{
  "num_key_value_heads": 1,
  "intermediate_size": 1216,
  "norm_eps": 1e-05,
  "positions": "rope",
  "qk_norm": false,
  "optimizer": "adamw",
  "lr_head": 0.00723,
  "final_lr_fraction": 0.1,
  "batch_tokens": 262144
}
Each number is 200 + 30 x the weight over the matrix's rms, rounded and kept within 0 to 999. Layers, rows and columns count from 0.

# up: layer 6 MLP up, 1216x448, rms 0.0452, rows 845-863, columns 392-447
# down: layer 6 MLP down (transposed), 1216x448, rms 0.0393, rows 845-863, columns 392-447
# gate: layer 6 MLP gate, 1216x448, rms 0.0499, rows 846-863, columns 392-447
up845,221,219,222,211,207,185,214,191,140,203,189,224,173,169,231,177,172,195,183,188,213,158,245,230,135,188,204,214,218,191,197,241,221,203,157,229,174,159,205,206,242,180,253,199,235,195,213,177,207,207,205,186,223,165,163,192
down845,236,198,192,202,210,192,208,176,186,166,215,211,215,156,258,161,205,207,180,241,184,188,183,288,201,235,236,218,183,213,234,218,194,223,196,213,145,174,178,260,164,207,211,217,210,180,242,183,233,156,290,242,223,197,224,209
gate846,204,173,168,177,213,229,217,228,211,253,152,199,212,156,190,181,145,230,188,303,244,137,245,211,188,155,213,253,177,166,251,218,162,190,150,198,203,227,175,248,222,233,207,242,204,221,220,219,218,207,236,273,176,227,188,205
up846,198,186,206,164,239,239,179,193,217,244,196,221,257,211,176,209,210,151,174,195,180,215,209,221,210,189,198,234,219,213,189,229,195,246,169,166,225,220,193,152,215,193,207,233,257,226,185,185,204,194,232,222,244,185,191,195
down846,196,179,211,226,210,239,158,210,218,215,202,219,199,209,188,203,194,189,166,201,258,225,200,208,223,210,151,202,167,204,197,190,160,249,162,177,216,229,168,241,178,169,215,224,164,230,223,221,162,172,196,207,191,228,160,204
gate847,168,166,195,176,163,177,233,245,257,181,186,198,200,202,245,223,214,224,233,134,217,162,184,199,211,213,188,261,231,218,248,191,255,180,219,232,264,141,152,188,247,191,191,234,204,228,209,218,193,170,194,177,248,205,232,181
up847,201,197,193,211,200,203,206,178,199,251,183,195,224,209,177,165,208,190,158,231,219,209,205,152,188,158,221,257,172,154,171,230,262,138,185,175,259,156,200,220,212,220,224,232,239,195,201,191,207,206,202,172,236,251,161,221
down847,223,175,172,200,230,250,199,207,111,206,185,203,225,216,204,149,208,220,188,185,238,228,162,140,171,195,242,186,180,181,163,241,210,172,250,232,201,157,138,188,167,191,249,224,138,219,152,248,224,233,215,209,226,281,230,267
gate848,215,211,174,210,235,205,206,180,213,197,169,198,270,177,173,204,187,229,190,203,226,151,214,190,172,172,244,171,259,184,164,238,190,227,174,195,145,197,169,191,183,220,181,190,186,150,190,194,198,178,187,224,198,210,216,203
up848,157,179,180,182,178,251,227,170,230,205,223,202,160,168,187,159,215,171,134,191,195,257,188,191,158,211,187,167,139,212,229,144,242,255,194,205,230,225,125,223,190,228,200,186,173,187,193,223,204,218,213,167,204,214,218,173
down848,186,218,180,160,210,177,211,153,186,184,200,137,159,253,211,233,178,229,212,215,204,203,188,197,220,242,185,168,179,173,228,151,158,197,195,176,161,195,150,220,171,227,230,178,223,251,224,141,240,232,238,242,214,236,153,138
gate849,170,163,240,191,230,157,189,218,226,241,195,192,150,169,174,188,174,173,200,248,202,176,235,241,182,198,184,172,201,204,221,202,206,237,203,156,192,144,183,209,147,221,211,206,217,235,162,165,208,213,197,193,208,192,169,204
up849,179,185,206,175,242,167,247,239,189,206,161,254,205,231,178,246,184,186,196,252,185,196,191,207,206,232,204,205,211,204,235,237,185,218,232,197,193,178,211,238,185,169,192,207,212,203,231,184,212,216,236,181,163,183,165,172
down849,136,232,214,225,205,165,197,230,238,261,198,189,203,198,188,214,183,213,213,200,218,257,221,189,156,215,207,162,189,205,235,159,181,195,203,190,174,186,185,179,174,190,263,201,211,166,227,188,192,149,205,221,171,211,164,181
gate850,201,147,156,204,170,223,154,220,250,211,174,204,179,143,138,195,192,235,152,243,161,200,188,148,225,183,174,199,224,233,243,259,170,225,244,177,175,195,218,202,174,183,185,166,218,222,151,145,234,184,245,186,180,158,229,230
up850,175,209,133,185,244,166,176,176,203,179,216,158,202,168,193,133,219,283,254,166,221,225,156,210,195,177,199,138,247,185,211,176,197,220,159,208,163,199,234,218,182,231,182,165,253,237,225,228,174,211,242,196,184,148,209,176
down850,157,168,145,198,245,182,191,174,191,190,203,190,233,199,205,206,208,212,253,205,184,204,213,215,177,194,179,200,207,170,145,227,199,240,136,223,184,203,188,175,232,199,188,174,194,191,211,209,211,199,183,190,247,238,182,163
gate851,167,185,176,203,230,229,199,201,152,168,184,183,176,197,140,173,177,216,172,168,162,142,184,208,166,179,198,190,221,236,251,224,249,237,172,201,181,219,142,179,148,180,191,232,175,211,190,219,216,231,199,161,148,207,171,243
up851,194,238,175,175,182,210,190,163,176,194,232,244,268,216,254,163,235,159,258,158,222,211,122,201,132,241,195,213,231,235,199,194,142,212,203,168,209,136,194,237,188,194,244,177,166,225,238,184,143,212,175,158,221,202,177,192
down851,230,214,194,268,241,199,171,190,171,177,196,237,250,236,233,178,210,220,157,169,180,211,171,210,241,149,188,204,254,254,255,174,182,238,192,180,197,152,217,235,215,169,225,280,175,213,187,185,211,186,205,213,247,248,232,184
gate852,196,188,203,204,183,169,219,183,202,185,179,209,235,175,210,186,138,172,223,223,252,214,193,204,206,180,221,195,176,225,183,237,192,180,215,202,193,215,134,213,228,187,199,198,168,211,204,197,235,229,204,124,204,259,143,198
up852,211,213,212,203,233,256,185,222,229,162,203,195,174,202,239,248,212,167,174,186,262,184,209,211,166,191,174,187,158,219,177,247,197,218,178,207,200,203,187,159,156,201,185,209,213,177,173,217,201,243,162,180,168,154,235,255
down852,225,196,207,178,216,172,170,196,202,185,156,208,195,190,229,205,141,246,204,202,183,205,124,197,194,205,291,169,174,178,219,223,201,182,233,158,214,196,195,226,235,241,172,232,210,194,219,238,214,171,225,196,227,192,196,236
gate853,238,198,236,186,148,140,219,218,236,191,179,181,128,237,190,157,152,189,207,184,171,200,190,201,203,164,169,204,188,233,179,205,266,189,184,195,211,193,172,194,200,238,254,200,242,256,140,238,192,208,208,182,223,234,227,210
up853,233,212,171,163,233,181,215,133,144,241,204,208,191,202,231,170,257,226,179,237,245,143,181,201,215,192,250,193,251,247,188,154,199,188,141,204,215,207,236,205,194,227,158,228,155,148,232,201,261,218,180,198,170,230,178,202
down853,206,149,195,204,221,198,195,223,190,179,150,177,226,174,226,174,226,252,221,215,194,193,183,135,193,205,173,178,191,172,161,197,231,197,159,252,226,214,203,232,219,235,202,247,201,199,165,235,190,232,168,203,180,208,244,245
gate854,160,175,224,156,256,180,210,239,201,186,185,216,172,234,178,228,191,168,187,217,234,165,196,248,225,234,263,199,158,196,242,203,236,251,159,228,178,207,128,186,207,250,200,233,196,199,293,214,202,188,184,191,217,207,189,234
up854,188,217,192,175,234,210,196,231,201,119,219,210,238,227,167,245,235,139,214,192,203,206,163,204,212,202,250,202,173,218,198,199,187,216,163,188,209,287,204,173,225,191,171,173,186,202,199,145,171,211,188,155,224,147,187,200
down854,175,233,177,234,187,170,212,262,206,179,212,229,250,203,178,228,217,209,219,193,254,231,212,173,210,222,163,227,202,188,192,223,196,185,180,242,184,254,190,176,149,219,206,152,204,187,266,222,137,256,224,218,188,199,259,183
gate855,211,186,195,196,209,215,202,216,196,218,179,180,223,216,213,223,178,195,205,163,237,172,194,226,154,251,179,225,265,207,207,198,230,170,199,161,206,213,196,284,229,164,233,224,240,208,191,225,183,211,199,195,222,263,235,202
up855,184,177,213,248,250,174,188,170,213,178,221,198,198,207,168,173,169,245,190,180,193,240,215,204,186,200,214,185,204,190,196,155,201,159,241,221,144,186,192,152,208,195,251,160,222,227,193,171,246,244,132,242,192,274,141,237
down855,227,152,180,199,182,218,220,197,180,151,195,155,214,211,204,202,205,151,195,245,242,156,252,196,187,235,241,187,197,218,237,178,209,191,138,184,247,157,198,194,176,188,163,175,197,202,202,186,201,135,157,202,185,177,220,181
gate856,189,214,184,198,189,170,225,209,202,132,140,201,221,172,184,192,185,200,152,167,207,182,190,210,201,210,167,149,194,179,226,219,200,232,221,198,194,218,158,201,171,231,210,182,255,243,188,184,167,180,209,264,218,217,194,228
up856,214,186,176,182,191,229,187,214,185,179,193,157,239,186,161,237,234,227,176,247,218,227,252,162,203,178,217,208,228,252,157,207,179,173,149,225,166,268,168,253,190,222,167,138,168,222,219,219,170,166,225,170,180,172,178,224
down856,209,203,208,213,251,126,228,170,206,185,178,183,192,127,245,232,168,215,252,229,173,207,240,200,183,219,194,179,255,212,193,190,168,218,186,240,239,230,210,190,180,160,213,187,215,178,252,163,197,224,257,218,195,221,187,212
gate857,242,181,227,217,232,118,189,239,122,169,190,213,209,212,212,182,219,160,192,192,218,226,209,188,259,238,197,185,202,172,213,204,239,219,210,237,224,167,169,226,247,231,231,191,197,173,231,226,220,156,208,206,229,253,219,182
up857,180,200,167,174,216,249,165,237,207,212,218,184,158,233,234,173,141,197,207,209,235,228,223,208,196,178,219,180,185,201,189,204,206,150,230,217,260,228,227,228,241,228,188,161,238,219,212,169,177,144,167,262,223,222,230,149
down857,207,198,216,188,184,252,225,176,209,242,221,174,197,200,194,197,184,198,194,205,244,245,243,184,210,179,232,200,172,222,176,184,147,212,220,188,192,200,214,160,216,168,186,206,196,182,169,225,185,197,224,179,222,153,223,226
gate858,214,171,196,157,172,243,243,201,191,210,183,224,202,197,182,186,224,225,215,200,271,221,199,209,209,235,109,205,177,209,199,175,155,242,235,201,197,232,179,168,173,181,197,188,172,209,198,194,232,178,193,233,209,201,224,218
up858,198,211,214,207,212,195,177,239,215,235,149,196,160,201,193,207,162,187,208,192,229,257,189,177,215,226,221,181,218,217,183,168,156,177,198,197,174,195,187,259,198,196,202,202,170,198,148,115,184,203,215,248,188,180,162,200
down858,195,215,141,215,169,142,180,185,213,236,202,225,232,132,222,279,240,228,207,191,191,199,172,215,186,200,240,225,154,186,169,157,183,228,213,177,187,202,215,190,252,208,260,247,239,164,182,143,185,205,188,157,181,228,164,248
gate859,164,190,175,201,216,259,155,137,207,270,148,170,197,164,238,174,190,198,197,192,238,202,235,241,203,258,198,198,138,193,181,186,186,200,180,201,143,174,217,192,218,221,217,206,186,195,254,207,185,180,190,208,189,230,185,218
up859,191,197,155,236,202,243,193,152,189,153,153,226,211,177,165,218,193,185,140,236,164,153,198,181,171,214,266,149,186,178,182,184,221,173,202,231,174,243,184,214,218,234,148,159,207,166,231,256,181,179,140,223,149,179,201,190
down859,220,191,231,198,186,128,196,169,184,248,239,191,236,191,257,235,209,194,185,229,150,250,271,246,173,186,188,198,190,227,221,185,187,181,238,214,221,174,160,209,152,234,143,248,200,183,169,198,203,174,172,196,259,195,174,248
gate860,163,210,210,192,187,149,194,254,202,195,131,213,167,187,184,166,221,197,127,176,176,166,179,218,198,197,159,201,209,187,209,235,224,228,231,179,176,193,226,250,148,264,205,281,239,207,229,194,217,202,207,169,222,194,228,213
up860,153,203,145,243,216,198,153,240,224,231,180,184,187,175,224,188,230,174,243,172,211,215,226,186,208,173,195,189,208,147,256,218,150,192,169,160,217,155,159,190,243,206,217,270,198,161,166,123,211,168,212,218,167,181,164,164
down860,187,196,254,151,154,216,171,207,231,130,201,170,213,199,167,240,180,172,236,236,215,203,234,201,199,178,180,182,230,209,252,177,149,232,172,165,189,160,155,147,106,197,201,185,206,169,238,212,267,194,190,187,189,208,162,230
gate861,206,193,193,186,223,180,243,191,177,192,189,216,158,186,157,215,178,208,222,180,214,174,243,140,213,215,188,182,202,168,194,215,202,220,185,213,236,177,224,183,151,216,184,237,270,228,221,206,151,167,212,204,186,189,132,186
up861,247,192,215,216,209,196,211,223,220,167,187,164,179,191,150,176,212,193,169,184,231,205,169,204,190,226,179,228,196,213,142,181,185,157,190,164,255,245,177,224,208,227,195,290,246,217,149,191,225,209,203,217,243,192,170,245
down861,201,171,253,191,206,209,150,176,182,193,200,231,211,198,183,168,227,234,246,209,242,205,222,212,170,177,185,208,159,210,194,196,205,198,191,171,182,188,237,196,140,264,221,191,230,232,240,141,154,192,169,229,192,263,183,241
gate862,189,219,203,185,155,161,204,246,246,108,197,192,194,200,148,222,200,224,252,174,166,198,164,205,187,234,194,230,174,149,182,242,217,160,233,219,195,243,157,232,184,231,211,216,221,222,208,192,203,162,192,253,223,213,192,217
up862,166,238,208,241,203,192,181,140,212,173,177,207,143,213,240,188,205,208,194,196,193,231,235,231,192,195,232,271,204,242,199,200,195,210,200,184,198,196,171,186,208,181,185,203,235,184,148,149,192,212,231,221,226,254,225,187
down862,188,189,181,233,174,216,222,214,238,183,173,197,238,203,237,188,192,215,178,211,155,221,210,241,195,250,224,212,190,155,188,203,214,141,237,178,215,214,188,225,222,205,212,186,224,227,168,197,228,205,201,188,201,237,172,244
gate863,137,184,187,159,202,241,243,244,204,203,190,196,226,188,200,195,219,183,240,174,224,215,184,190,204,200,186,105,107,239,186,221,241,224,271,217,197,215,259,214,239,219,184,233,247,238,204,216,180,181,220,226,220,226,207,137
up863,208,223,202,185,173,164,237,177,171,136,203,246,231,159,245,156,197,142,190,206,209,198,222,255,206,199,122,154,238,255,261,172,226,168,181,148,177,242,232,226,199,232,164,197,249,231,251,196,203,210,194,198,242,193,188,201
down863,189,222,176,204,190,201,251,211,187,168,227,192,238,222,173,231,221,193,191,185,230,124,177,176,211,206,193,183,232,241,184,200,185,183,182,190,234,148,217,197,232,220,261,206,197,129,165,234,257,201,192,132,168,219,216,226